Each number is 50 + 12 x the weight over its row's rms, rounded and kept within 0 to 99. Layers, rows and columns count from 0. The size before them is the row's rms in percent of the matrix's.

# layer 2 attention value, 384x384, rms 0.056, rows 73-127, columns 48-95
101:68 54 66 42 58 41 59 22 49 47 48 58 54 59 52 55 51 37 52 40 40 56 62 67 46 72 44 51 29 55 52 59 42 57 46 29 31 38 32 41 61 34 56 63 37 60 54 47
099:43 52 49 48 48 61 40 60 24 48 48 47 55 31 25 51 50 68 60 39 50 52 39 55 59 57 65 56 65 38 79 61 36 51 63 60 54 60 45 27 61 50 49 40 30 62 47 59
093:55 30 33 51 76 50 58 60 55 63 59 56 70 43 49 67 55 43 49 54 54 61 50 61 58 70 43 59 39 36 46 42 55 42 67 52 23 78 43 47 58 43 75 37 66 53 43 49
099:50 67 15 37 45 70 50 48 45 32 51 26 61 58 47 41 51 41 66 34 62 57 56 49 41 57 30 54 53 53 55 63 53 51 25 46 60 45 41 57 37 61 43 71 77 67 39 71
093:59 44 39 56 66 41 58 58 53 53 33 36 30 55 67 64 63 49 38 33 32 54 75 48 47 52 50 57 62 61 28 23 58 39 47 45 49 54 51 47 27 46 56 64 56 40 62 57
098:70 61 43 46 45 64 75 55 45 62 48 26 42 41 63 53 42 58 31 68 49 44 62 49 38 50 46 44 52 33 67 79 49 26 47 53 45 32 61 72 33 41 49 65 55 27 27 41
098:58 68 51 50 40 57 59 58 40 47 46 49 44 55 47 32 58 54 57 60 44 51 44 57 42 41 59 46 49 43 56 52 39 54 55 48 49 28 52 53 41 73 43 60 47 36 60 43
102:36 50 30 40 44 49 53 44 59 33 67 59 49 38 34 36 54 58 58 39 39 47 54 64 44 43 38 51 50 36 73 42 47 54 61 50 38 47 50 51 62 54 66 61 38 67 38 36
098:38 48 47 58 58 76 54 63 36 85 55 50 60 48 75 38 45 62 51 57 65 19 40 43 54 69 46 45 61 54 45 43 57 40 58 58 51 35 48 79 59 48 27 47 57 60 51 41
102:60 51 74 49 57 61 58 32 62 66 40 49 35 41 68 51 50 81 44 71 39 52 50 48 58 65 66 24 48 45 49 54 55 39 42 61 55 49 41 21 40 46 61 63 38 50 74 58
098:58 53 47 49 39 37 47 55 46 57 51 39 61 45 28 49 51 21 55 70 57 47 68 56 43 55 67 56 49 39 48 57 43 51 66 71 71 41 33 76 63 47 55 53 57 43 63 26
099:64 66 48 55 34 42 34 49 48 39 42 50 38 52 53 38 58 32 22 52 53 67 49 59 65 44 37 46 42 35 61 62 25 47 51 40 63 42 58 69 44 40 37 63 43 68 49 55
099:28 38 59 71 55 80 44 32 55 59 44 41 36 51 61 33 59 39 77 57 67 22 40 48 56 48 42 67 56 36 55 47 56 42 61 49 48 42 50 46 42 63 49 47 44 60 45 46
099:52 68 30 44 22 47 56 54 44 46 40 56 45 62 54 49 37 63 47 64 32 37 41 62 47 54 51 45 39 46 55 65 80 48 37 45 37 56 54 57 36 63 64 48 40 63 60 31
097:50 42 54 48 52 36 47 69 39 57 40 36 37 48 14 43 51 54 64 58 54 70 48 45 68 45 45 54 58 51 55 46 51 51 41 27 46 56 30 32 43 49 39 66 29 46 41 72
100:61 72 66 52 51 88 31 46 39 47 81 39 57 43 47 45 56 39 52 45 46 55 27 46 78 42 56 58 48 43 52 45 40 48 36 51 49 52 66 50 57 56 59 62 47 31 42 16
103:46 75 61 45 69 41 44 53 55 82 65 53 57 64 52 54 49 51 29 48 44 47 43 59 44 53 58 28 49 32 34 58 45 56 55 50 51 64 51 58 44 58 49 29 55 57 55 45
104:53 76 54 47 46 34 23 48 33 48 34 53 52 43 54 66 51 43 70 60 51 43 52 63 70 57 65 53 54 60 25 56 55 47 39 43 63 64 48 64 41 40 34 64 35 32 18 48
099:34 64 40 65 62 50 73 54 39 42 58 53 60 45 41 50 52 55 45 48 60 51 58 66 41 55 47 47 51 63 49 61 81 63 48 49 62 43 67 31 32 44 48 34 39 46 45 58
092:68 30 43 50 41 49 42 56 55 44 33 62 61 64 50 56 32 56 65 41 31 51 57 40 41 18 35 49 57 77 47 66 68 53 68 40 30 51 58 43 54 45 64 45 59 53 44 37
103:28 70 58 37 21 52 31 64 47 39 50 40 65 39 50 55 35 52 27 40 54 38 32 51 35 41 72 29 68 44 54 43 59 49 76 39 45 69 53 42 45 55 59 55 52 36 50 34
101:58 49 55 60 52 65 43 46 65 50 26 38 58 30 60 57 57 64 68 49 59 32 53 51 61 24 59 47 70 55 46 45 63 56 58 45 49 75 36 63 56 59 55 41 52 84 63 59
095:38 49 70 49 55 42 45 46 41 58 72 43 43 49 43 58 49 53 58 73 56 51 44 68 59 54 43 53 46 47 52 35 48 36 48 58 38 53 46 44 56 40 43 53 44 37 49 17
093:59 56 43 61 43 34 58 54 37 40 57 70 58 78 71 52 36 42 41 26 57 71 71 43 59 52 45 29 17 46 69 42 38 61 48 54 42 48 61 46 47 51 67 34 67 46 55 35
091:49 12 26 42 39 41 50 46 53 50 29 61 60 33 26 68 44 34 43 48 37 28 62 44 41 58 50 70 57 55 70 80 54 45 28 48 33 49 42 55 63 54 57 48 45 55 47 42
100:40 39 54 59 67 60 39 52 57 50 48 59 41 27 57 64 40 45 79 49 40 50 09 66 40 62 54 35 51 46 58 46 40 41 46 67 57 37 66 58 51 66 66 49 62 64 41 63
099:35 59 38 50 63 56 58 51 64 66 48 40 56 49 39 50 39 60 48 60 14 52 52 43 41 60 47 64 32 58 66 61 29 43 75 66 58 46 38 59 57 42 49 49 49 50 45 28
099:39 46 32 61 48 51 41 47 49 37 66 42 63 52 39 70 45 51 46 36 48 70 53 84 35 41 42 65 61 51 37 47 32 38 43 34 32 54 40 55 69 36 38 60 47 60 43 35
099:48 57 58 79 59 38 25 46 43 54 35 45 55 44 60 46 41 67 61 50 26 62 30 60 60 56 63 46 38 46 50 37 65 56 49 50 50 60 55 49 53 54 29 60 54 63 29 53
097:60 45 27 61 75 33 49 59 51 45 43 53 49 33 58 46 52 49 36 32 49 69 54 33 45 21 40 50 49 67 14 53 43 43 39 44 46 60 32 54 60 45 54 61 58 37 69 28
094:60 44 44 47 40 29 53 54 59 55 44 27 67 52 37 32 37 61 48 44 70 45 54 29 63 53 44 40 45 51 41 67 65 66 59 39 41 62 37 40 59 56 58 60 72 55 46 55
094:48 60 48 66 58 47 56 41 56 39 52 42 48 55 41 46 48 37 69 28 54 76 37 53 41 70 58 59 51 37 17 38 33 47 55 40 54 40 50 42 38 47 50 56 55 71 52 35
097:52 37 43 41 46 56 55 60 56 53 62 36 43 50 49 33 44 36 46 46 73 47 62 41 65 48 58 66 51 58 56 52 49 46 38 52 23 36 33 42 47 47 24 47 57 49 52 75
096:53 14 59 58 43 58 54 47 46 58 49 40 35 42 55 30 44 28 31 59 52 43 56 36 51 55 63 42 41 30 63 65 49 56 49 71 21 49 69 51 59 57 65 33 39 43 47 45
096:60 28 71 63 60 68 56 53 56 70 48 25 62 52 30 76 50 60 44 57 67 34 51 38 49 40 51 21 56 39 41 45 53 44 28 49 62 30 43 40 43 64 47 62 39 57 61 70
097:57 52 23 43 54 38 63 71 54 27 63 59 35 35 50 53 47 58 32 38 47 49 53 59 50 53 44 59 63 64 37 55 40 48 51 14 45 63 69 73 62 65 59 58 65 43 50 32
099:34 47 53 49 61 55 46 75 62 60 36 73 62 55 48 65 42 50 49 52 74 39 38 49 45 53 75 50 71 59 52 40 44 28 32 60 59 58 51 44 48 49 56 43 55 48 79 51
096:38 44 29 43 51 33 39 48 53 37 56 38 64 44 57 61 31 33 46 49 33 42 50 55 59 62 45 30 53 26 51 61 69 61 26 03 38 49 29 67 52 47 53 21 54 52 46 33
094:55 54 43 51 42 33 46 55 67 32 35 54 61 54 48 49 66 54 56 57 43 64 63 56 66 52 55 73 33 52 46 31 47 56 36 56 43 56 39 54 41 44 53 59 51 64 70 44
102:45 36 67 65 38 47 59 65 46 53 66 56 63 29 40 32 62 52 42 45 48 65 56 53 43 56 50 38 20 58 59 58 62 33 53 50 55 53 66 65 45 56 40 32 69 35 40 42
102:57 49 60 48 62 60 61 36 50 45 57 51 55 61 36 48 38 35 34 52 55 71 66 46 63 80 67 42 56 39 44 63 46 58 47 80 76 20 57 42 61 64 79 30 50 61 70 60
095:51 57 40 48 45 64 58 52 55 31 40 46 49 48 44 37 41 50 51 61 54 46 55 50 52 53 45 67 51 62 39 59 60 28 43 59 36 40 52 31 43 56 51 30 56 35 66 33
101:60 48 65 56 76 31 47 51 63 42 78 65 65 48 41 50 43 35 43 48 54 54 79 60 62 33 55 39 64 60 46 56 58 49 72 39 57 59 66 48 54 31 46 23 59 63 58 56
098:32 34 51 72 40 36 39 41 50 60 39 44 51 58 67 54 55 52 58 61 39 56 43 57 65 47 55 57 75 65 60 68 61 35 35 72 46 40 53 41 60 49 54 25 50 48 40 38
100:51 36 25 52 60 43 56 31 40 36 76 44 55 55 38 45 36 62 31 61 45 53 55 64 54 53 60 57 61 70 47 56 28 36 23 42 46 46 51 33 52 59 58 51 46 53 53 57
100:46 62 60 53 60 49 72 51 52 24 40 56 41 83 65 46 38 30 39 47 48 52 56 58 24 60 55 54 42 57 67 51 46 56 56 46 74 42 58 32 74 59 36 32 29 70 42 59
095:60 56 49 59 54 54 42 45 43 54 28 41 44 52 66 44 60 42 53 54 34 36 46 60 60 48 50 59 69 48 16 52 37 36 70 51 40 54 60 49 45 32 48 52 45 30 81 41
096:37 35 41 40 51 57 60 42 48 52 55 60 56 71 54 61 61 65 61 40 19 68 52 45 65 54 72 69 35 53 65 60 69 53 48 51 63 63 51 71 46 53 44 59 54 48 32 55
101:51 75 45 53 60 50 53 41 51 54 28 56 67 61 47 45 46 36 28 45 37 47 43 55 83 80 59 27 49 64 47 47 54 40 48 55 50 38 57 45 42 37 49 58 53 61 52 48
100:23 71 42 28 55 53 46 66 74 71 52 66 53 46 25 33 42 57 47 57 76 62 43 41 53 44 43 22 58 50 37 24 53 61 60 78 45 44 31 41 48 51 59 72 52 59 48 61
094:50 47 48 73 31 45 47 58 63 59 56 57 45 46 42 59 56 57 53 50 60 49 48 35 42 48 55 61 55 44 74 69 48 34 20 64 46 66 64 49 57 64 49 54 33 61 54 60
101:49 46 51 42 44 62 52 48 38 45 75 40 41 43 66 52 48 54 37 38 50 51 61 52 46 59 47 46 47 54 40 65 53 53 51 50 72 40 59 63 45 49 74 31 75 90 49 46
103:52 26 49 45 44 70 21 77 60 61 54 45 39 42 68 57 50 36 48 56 44 45 40 69 44 34 61 71 51 69 55 31 48 59 45 39 43 50 35 62 47 73 63 55 37 50 24 77
103:45 70 40 39 46 69 62 57 51 44 50 37 49 53 45 54 53 44 57 50 53 60 46 69 55 47 64 47 35 34 59 60 40 42 52 57 60 43 51 40 52 36 55 39 63 55 42 45
103:56 62 55 50 57 32 69 54 49 35 51 59 50 62 54 56 44 34 39 42 63 49 36 42 38 39 47 78 36 53 70 56 52 58 30 66 60 61 55 42 59 57 50 57 34 64 47 59
# layer 2 attention output (transposed), 384x384, rms 0.0674, rows 73-127, columns 48-95
105:38 49 52 48 67 61 41 60 46 58 44 53 44 58 35 42 43 76 63 64 34 58 60 47 34 32 35 68 39 68 80 37 33 48 48 66 56 44 45 53 54 44 55 35 47 40 49 49
097:52 33 62 62 69 40 61 59 54 58 43 58 52 47 45 58 55 53 49 73 61 49 57 57 48 60 54 42 58 70 36 43 50 37 47 75 52 46 46 51 42 57 42 47 70 69 63 45
098:50 63 36 44 46 44 61 51 57 59 25 44 41 55 42 42 57 51 50 55 41 51 67 38 40 30 55 25 60 63 64 34 63 63 46 53 43 40 54 53 61 32 62 60 49 63 56 45
099:66 30 58 59 42 27 50 59 54 61 51 62 50 63 47 49 29 45 44 39 59 46 54 42 50 66 64 49 59 48 61 50 56 39 46 58 61 63 53 56 51 53 29 51 32 55 58 48
098:41 42 63 28 52 53 38 43 49 62 47 54 60 51 49 38 59 42 48 49 38 31 41 48 28 63 34 51 60 54 51 75 34 55 56 44 47 44 60 37 42 24 41 40 55 58 35 46
100:73 46 78 54 44 39 21 55 56 31 42 59 40 44 59 70 60 43 42 34 53 37 55 30 49 32 28 60 56 32 34 46 46 56 38 41 45 52 43 26 37 48 59 55 69 65 57 41
100:52 37 68 42 55 50 55 37 54 44 61 21 46 42 40 42 54 33 47 42 57 69 83 18 49 44 50 57 58 58 45 52 32 40 60 45 45 57 46 36 42 33 44 43 34 68 59 39
100:73 40 56 47 41 44 50 76 15 53 55 59 54 56 37 44 34 61 38 38 62 58 46 36 29 60 56 32 65 55 45 44 45 37 64 46 58 61 59 28 65 48 42 46 47 26 43 63
103:49 55 46 55 32 54 54 46 51 30 22 44 51 35 48 46 38 47 61 41 43 49 56 46 63 49 53 68 72 31 21 42 59 54 61 35 51 45 46 52 44 59 38 57 56 58 41 59
096:32 43 54 71 48 63 41 52 27 69 66 44 56 56 69 32 57 49 32 43 71 31 46 54 50 49 32 80 78 57 34 43 33 42 54 41 49 62 45 46 28 40 48 48 53 73 43 47
100:46 53 41 46 61 55 56 50 52 37 57 43 43 45 60 60 47 43 57 33 66 61 37 49 53 34 52 42 65 63 39 30 54 26 40 43 47 54 67 50 48 47 55 42 59 43 46 59
097:49 62 59 44 55 56 53 35 60 51 42 55 66 92 62 36 46 64 73 46 48 50 38 28 47 53 52 54 55 58 52 49 54 42 53 40 37 55 33 24 48 45 64 28 67 33 49 63
097:28 50 54 55 47 58 48 48 70 46 41 56 53 28 28 60 33 24 36 43 46 54 58 11 58 45 52 53 57 58 44 35 49 58 50 44 64 51 56 53 50 36 51 64 69 29 49 46
098:70 45 40 55 54 50 33 49 61 61 58 66 56 53 56 39 57 45 63 53 50 38 59 57 60 53 56 47 42 41 52 42 46 53 54 60 54 24 64 56 62 43 42 49 64 47 54 45
094:53 35 58 39 45 59 40 34 60 67 63 57 57 49 55 64 56 26 52 45 52 46 57 44 30 54 54 53 43 45 54 75 37 29 52 43 56 42 59 47 53 62 29 45 54 53 53 54
100:63 32 23 35 50 47 80 39 50 67 35 66 39 63 54 71 40 43 42 36 50 40 51 56 58 47 43 28 89 31 56 63 66 36 58 58 27 40 26 52 39 56 28 38 52 54 54 58
102:40 55 47 41 35 48 58 57 47 57 34 48 54 52 52 54 51 34 71 39 64 54 56 62 64 45 54 58 66 76 55 60 40 50 34 43 60 55 42 45 41 53 56 48 27 32 53 40
103:57 32 47 46 28 62 51 54 39 60 61 46 29 70 54 52 43 54 65 51 56 65 67 49 29 37 55 52 41 53 74 64 58 45 83 60 52 39 35 50 51 73 60 41 78 57 69 61
098:61 34 70 53 31 47 47 39 54 63 68 45 40 56 57 45 44 52 51 36 39 48 41 63 45 61 64 37 73 42 26 58 28 37 48 41 37 50 35 42 44 47 59 30 50 36 56 34
094:59 60 53 28 40 45 52 41 51 41 51 26 75 43 60 44 48 53 52 46 48 41 66 38 68 49 61 34 27 36 51 43 29 49 71 51 63 62 48 51 33 58 35 51 56 53 49 59
100:50 39 50 69 56 66 57 31 48 54 63 45 23 55 43 49 61 50 42 36 43 51 49 75 64 57 47 62 45 59 56 64 28 61 41 59 50 18 43 44 39 39 62 45 40 39 64 54
101:34 64 55 29 61 30 53 45 35 49 46 41 53 34 49 36 54 56 57 63 41 53 55 43 53 75 57 71 46 40 50 37 39 36 74 66 29 34 65 45 52 68 57 70 44 60 47 62
095:50 87 44 67 45 41 44 43 56 51 62 69 57 48 51 23 51 47 56 58 45 47 61 54 48 46 41 41 38 40 37 64 53 51 42 30 47 34 76 50 31 59 52 43 48 49 40 62
091:60 32 46 49 51 71 52 44 60 63 53 48 68 69 40 38 69 31 62 60 69 47 35 53 50 36 64 54 69 46 61 44 55 41 57 26 61 38 58 21 65 52 53 63 25 34 55 66
096:57 61 29 65 53 54 39 46 38 41 42 59 51 35 55 58 58 57 73 53 57 51 31 51 36 59 53 35 52 28 53 61 47 32 59 65 63 56 52 65 53 49 63 62 54 64 45 65
100:45 41 52 42 37 62 49 36 80 64 68 47 61 58 44 43 50 43 29 77 71 62 55 42 63 57 49 51 49 46 26 49 67 46 47 34 57 72 58 37 40 49 42 49 72 45 41 36
106:63 61 84 62 62 35 30 40 49 39 57 50 67 58 58 66 51 56 46 51 71 33 38 55 57 50 27 52 42 45 43 59 45 52 49 49 47 47 60 09 57 39 57 44 52 42 53 77
097:51 58 58 46 56 30 33 33 46 46 58 59 56 52 56 39 58 56 51 77 43 33 60 56 59 46 76 38 26 43 58 31 64 47 52 43 47 51 59 42 49 46 48 59 52 32 57 41
102:36 30 59 35 41 73 58 34 69 50 46 53 30 34 26 38 62 37 28 47 64 37 51 29 45 40 35 34 50 53 63 54 60 33 40 47 46 58 53 70 61 57 52 42 43 53 64 47
099:49 48 55 39 35 74 27 51 45 40 43 42 54 50 43 80 54 62 62 65 46 39 43 66 67 63 48 50 44 39 64 54 47 50 57 41 40 42 63 61 51 73 57 46 46 54 38 60
091:65 58 63 41 50 50 34 57 55 43 55 47 52 46 60 31 47 58 63 56 54 57 64 59 55 29 41 33 44 53 54 33 56 45 52 44 34 35 66 56 58 61 51 62 33 41 64 53
091:41 48 36 47 57 66 41 55 30 38 44 61 47 61 60 43 29 43 65 50 73 42 65 60 51 54 47 68 49 40 44 49 67 60 69 48 48 54 34 35 59 43 61 65 43 44 54 60
097:54 50 45 51 44 53 38 42 69 53 50 43 56 43 39 64 51 49 52 45 38 67 32 60 42 66 37 51 36 44 43 75 60 59 50 57 49 61 62 53 66 70 31 55 41 60 27 35
096:52 53 40 52 59 52 42 63 79 56 44 51 61 55 27 60 25 67 70 45 57 53 39 48 61 48 33 21 59 55 36 46 44 38 58 51 61 48 43 45 48 41 65 53 52 47 35 39
099:48 59 38 49 42 51 55 39 48 61 57 62 48 43 56 34 49 35 57 41 35 59 59 56 45 55 46 57 48 44 52 60 41 55 45 45 39 50 63 63 36 45 42 32 56 62 48 29
096:55 49 81 57 52 46 46 30 59 45 41 42 52 58 54 38 60 40 62 47 37 50 46 50 41 44 37 50 46 53 63 43 31 53 65 56 46 43 37 46 49 45 54 47 42 34 67 53
097:71 42 55 47 56 76 44 59 54 29 51 57 31 41 38 59 49 60 51 61 41 59 52 57 51 25 34 67 44 26 46 49 24 47 52 43 46 60 52 48 57 63 39 35 43 61 40 59
097:40 62 55 42 53 76 46 37 61 40 36 65 50 32 53 47 66 59 33 42 59 47 60 40 66 60 57 43 41 39 41 62 49 39 56 71 57 63 39 30 51 43 52 77 54 54 46 55
096:27 58 38 52 42 48 80 54 37 42 59 67 54 55 56 39 41 67 45 40 73 30 61 70 52 58 62 36 64 68 70 33 57 31 69 48 57 32 49 40 40 59 37 31 42 65 33 35
104:49 56 57 39 63 42 55 40 61 51 45 39 61 50 58 42 22 43 52 78 59 55 53 45 46 44 52 32 46 48 42 54 27 60 26 35 31 40 41 40 41 28 59 49 16 44 48 58
101:44 38 36 62 46 40 56 49 46 50 60 61 63 38 74 42 50 19 43 59 71 53 62 41 51 66 41 52 63 44 29 40 35 43 56 52 42 63 41 58 66 58 49 55 45 57 51 50
097:56 39 63 53 39 55 38 31 29 59 56 56 52 44 58 70 55 61 48 28 45 46 49 35 53 39 42 40 45 45 42 55 51 51 60 62 50 56 60 58 55 26 59 53 47 58 32 55
103:58 37 29 44 21 39 65 49 47 65 45 41 49 65 48 37 65 56 44 44 20 45 45 36 38 56 64 50 78 47 38 55 37 37 48 69 67 39 41 52 44 41 24 75 48 42 37 39
098:52 65 56 44 45 59 47 28 54 35 55 28 43 56 50 54 40 66 43 59 48 48 40 59 62 40 51 55 30 51 45 43 57 58 46 17 59 66 67 54 41 71 47 76 79 60 51 52
097:57 36 56 36 51 54 47 72 55 52 50 68 49 54 33 60 44 20 59 40 61 54 51 55 32 60 20 54 47 55 60 53 65 51 55 48 61 52 44 67 58 56 49 51 34 42 41 42
101:54 37 68 50 37 47 45 57 55 68 72 54 40 46 46 59 39 74 50 37 41 56 37 46 56 50 52 24 76 62 53 81 76 35 62 42 36 57 75 70 57 56 61 56 40 46 45 41
096:32 43 46 30 44 24 63 44 78 61 48 57 40 73 36 50 42 59 42 56 49 62 36 48 47 40 39 57 52 79 53 59 44 91 43 34 57 56 32 44 75 67 58 44 39 65 43 56
101:31 55 64 59 41 51 39 54 64 56 50 53 62 70 51 48 48 25 65 55 73 45 22 59 31 53 38 36 60 67 55 43 49 68 35 51 54 47 47 67 42 45 49 63 53 68 56 46
099:49 41 52 44 46 47 44 67 50 42 49 52 38 71 40 46 48 63 66 77 67 38 39 72 34 41 38 78 50 42 74 24 34 39 35 63 26 56 26 50 47 32 61 45 30 52 63 64
099:37 54 45 53 42 51 42 39 49 52 61 54 40 62 40 59 64 64 48 38 54 49 41 63 39 35 82 63 24 63 65 32 56 45 66 47 48 45 47 46 72 72 41 44 56 60 54 50
092:36 34 48 60 52 42 26 41 45 56 50 64 43 48 50 59 40 68 34 49 40 51 56 43 46 63 75 56 23 56 48 31 53 89 58 43 37 52 62 50 47 59 51 51 65 52 33 37
101:51 52 44 40 59 39 70 64 49 44 37 39 74 40 45 40 71 58 47 32 76 56 58 60 64 73 53 50 50 60 45 50 46 22 39 38 53 49 38 31 37 58 44 47 24 29 49 44
100:51 81 62 51 42 51 54 61 30 41 46 52 51 44 66 38 49 81 54 34 45 72 60 37 43 63 36 36 57 52 53 49 53 37 43 60 45 47 71 28 55 74 35 36 51 36 72 38
101:36 53 45 50 42 44 36 57 49 42 50 60 59 72 66 42 46 47 46 62 48 53 50 25 37 55 39 40 68 71 50 54 25 67 60 42 42 36 60 61 56 51 56 58 26 49 51 54
101:66 40 24 56 28 59 54 43 62 69 55 44 38 53 39 47 45 49 64 48 46 49 36 63 57 60 86 24 34 52 55 70 61 65 60 36 57 55 48 49 47 65 38 46 40 41 52 10
# layer 2 attention query, 384x384, rms 0.0522, rows 128-145, columns 48-95
081:46 46 59 49 45 53 42 27 69 70 30 45 38 51 64 45 58 35 46 58 33 48 44 32 76 53 29 34 48 56 44 53 67 52 50 54 42 52 65 29 47 44 49 42 18 36 52 51
085:63 34 70 54 30 47 22 71 39 51 41 44 37 59 56 71 66 47 60 49 57 33 52 46 54 46 41 51 48 71 57 19 50 44 28 56 59 58 39 52 37 68 53 63 57 52 59 21
083:62 53 46 68 34 41 55 60 55 64 13 51 59 23 39 73 55 51 56 62 46 71 42 46 47 49 51 36 42 36 51 36 36 50 38 40 33 52 48 34 38 58 51 57 47 77 24 35
079:58 43 59 42 56 43 21 53 41 60 50 54 41 58 57 75 53 60 55 53 54 56 42 58 56 51 43 61 48 33 57 27 49 52 39 64 49 51 27 49 42 46 53 63 35 60 21 58
078:42 28 42 49 39 76 55 30 46 32 52 40 58 49 40 47 69 56 41 42 48 39 44 39 56 35 44 44 63 28 84 66 38 39 61 48 26 52 60 67 62 65 56 34 38 35 48 59
089:54 40 67 60 63 49 46 41 56 16 42 38 24 56 40 53 22 49 59 40 52 23 50 64 59 50 51 36 65 67 45 49 44 54 63 36 27 61 51 49 46 62 29 33 55 39 55 30
088:63 45 63 60 46 46 45 58 61 48 48 48 66 49 43 43 63 48 43 44 52 07 57 41 43 59 47 69 65 41 51 50 52 50 74 48 49 64 36 48 51 17 62 49 63 36 37 69
098:48 56 32 50 51 61 76 38 43 34 32 41 47 47 40 50 53 47 53 62 48 55 38 70 60 46 64 46 61 50 49 49 57 37 83 48 38 37 44 43 49 59 37 48 59 44 71 47
106:58 55 63 48 48 65 34 45 59 62 58 29 42 65 53 59 53 36 58 51 69 48 39 20 64 56 28 59 56 61 43 52 41 53 46 41 12 59 46 64 46 62 58 66 55 52 35 65
095:55 33 47 61 55 63 37 47 38 40 39 52 40 22 27 61 58 47 34 62 52 47 38 52 44 42 49 62 53 40 44 39 55 40 52 56 55 27 51 44 55 39 51 32 48 49 33 41
090:40 48 43 45 57 25 24 56 48 42 43 33 53 60 56 67 34 46 52 43 73 61 62 54 37 62 40 32 38 49 79 38 50 56 31 80 66 45 59 55 54 60 63 60 55 72 40 40
099:47 56 49 38 42 51 66 88 57 48 34 37 61 31 50 58 42 46 64 58 55 43 44 42 36 50 50 38 62 61 42 45 56 50 57 51 53 46 34 63 37 40 41 58 70 39 48 51
103:55 64 53 60 30 60 77 67 48 48 66 55 65 34 58 48 69 62 31 29 41 57 52 45 31 34 46 54 56 54 46 42 44 35 63 25 60 49 41 69 50 41 66 27 46 67 58 55
110:62 51 54 55 44 57 56 61 46 32 42 48 26 51 36 57 46 43 51 67 65 43 48 60 53 49 46 66 42 34 45 57 57 62 43 34 59 49 55 50 53 42 29 34 51 40 23 36
100:40 50 45 50 58 66 65 48 54 61 45 64 51 36 51 20 47 66 63 55 44 73 56 46 19 66 61 54 68 35 49 66 50 41 87 72 48 48 55 43 32 66 52 66 43 52 46 61
113:58 61 53 30 53 54 32 44 49 30 52 29 55 61 38 52 75 41 24 25 45 58 75 49 48 67 45 26 43 71 34 19 45 72 73 54 41 25 70 56 44 44 52 54 76 60 51 68
097:37 40 53 39 80 41 51 47 45 49 40 54 48 49 44 66 37 67 51 54 69 57 38 50 46 58 47 75 29 49 45 46 63 76 42 46 55 38 49 42 35 56 41 42 32 39 55 73
096:50 61 46 23 53 60 62 84 60 57 44 42 77 63 57 46 57 60 57 51 61 43 75 55 46 27 48 41 40 74 40 49 33 71 40 53 62 46 66 76 52 52 48 43 53 79 36 48
# layer 2 attention key, 384x384, rms 0.0535, rows 128-144, columns 48-95
083:35 55 78 47 39 48 56 34 34 38 47 44 48 48 61 43 36 78 64 56 46 68 67 53 28 37 52 27 48 57 27 54 34 41 61 55 65 67 66 50 54 29 47 33 57 51 60 74
090:36 45 53 51 63 64 50 26 47 42 50 50 71 49 63 39 50 64 37 47 61 62 32 39 57 52 64 23 56 51 36 62 48 53 67 40 54 63 69 61 68 59 55 18 58 51 83 64
083:51 36 44 54 48 54 40 46 38 42 52 59 50 51 70 20 61 50 47 47 53 28 45 54 46 64 38 39 80 44 48 39 62 62 57 39 31 64 30 65 53 23 46 49 53 48 50 46
085:35 52 49 47 51 51 45 63 65 52 49 64 61 31 64 59 64 30 42 65 47 46 60 34 38 35 44 43 65 51 40 38 32 51 47 48 54 63 66 46 78 52 57 45 53 43 54 46
086:51 62 48 77 49 36 81 46 45 42 48 26 50 53 47 54 35 60 69 67 40 30 55 49 55 47 57 54 47 42 45 60 51 40 66 55 43 50 43 33 54 46 37 57 43 37 47 45
099:71 37 53 57 51 67 47 31 52 71 49 53 56 62 48 46 52 61 65 29 51 65 54 58 52 42 32 46 39 61 40 60 37 56 48 51 37 45 42 31 59 55 67 56 55 57 36 68
085:33 61 41 41 43 54 51 41 59 55 52 51 55 52 31 71 41 58 64 60 65 47 28 31 54 40 64 34 37 51 75 60 37 47 56 76 53 40 64 47 63 53 45 60 50 81 63 65
094:62 56 36 74 57 52 72 48 52 49 64 45 75 67 30 63 56 37 34 44 52 43 61 63 58 53 43 69 61 27 43 56 50 58 54 45 45 67 37 48 51 47 50 50 54 62 49 38
097:61 39 67 43 52 62 56 38 47 52 53 50 16 61 47 44 57 59 46 48 38 43 89 53 39 64 63 38 37 63 44 71 63 57 51 58 61 34 69 49 28 68 60 49 64 40 49 26
102:52 56 55 28 48 42 42 58 52 56 62 41 37 58 42 46 69 35 49 51 41 71 36 44 38 27 37 53 56 62 55 68 49 44 67 59 41 70 58 64 72 46 56 59 36 42 38 58
092:51 58 16 50 41 42 52 49 39 44 41 60 51 48 31 41 51 53 58 52 58 39 23 28 46 38 46 74 63 24 36 66 39 62 43 35 33 71 63 75 48 29 43 68 51 47 60 44
101:40 51 52 69 36 70 35 30 53 55 50 71 41 57 35 48 64 53 35 56 56 44 65 61 46 35 46 46 44 68 51 22 49 47 40 50 58 63 51 59 43 54 53 51 37 42 63 37
100:64 54 41 53 31 54 71 67 54 63 30 53 50 38 46 51 52 47 41 46 62 55 36 37 44 72 38 57 65 67 56 51 48 64 45 34 32 40 63 53 56 38 33 62 57 45 43 58
113:43 67 38 48 62 42 34 99 42 42 56 26 44 39 21 53 28 51 55 53 49 49 60 34 44 59 60 41 63 37 63 40 53 66 66 45 44 62 67 48 54 38 70 61 46 42 35 30
100:45 50 27 72 29 59 50 32 44 64 63 60 55 45 30 42 59 45 44 50 51 59 37 50 38 68 79 53 49 47 28 64 44 53 46 51 45 42 42 59 56 21 44 33 51 38 28 69
095:48 50 44 56 28 66 47 36 27 72 56 71 68 37 68 60 49 44 53 26 56 66 37 38 46 34 42 52 62 55 56 53 51 36 46 32 29 65 61 55 61 65 31 47 47 60 69 54
094:41 68 57 45 39 57 22 74 47 32 59 51 50 42 39 56 59 44 51 64 52 51 40 58 56 58 75 42 77 39 34 44 36 37 68 61 44 43 70 61 51 53 52 60 40 31 55 60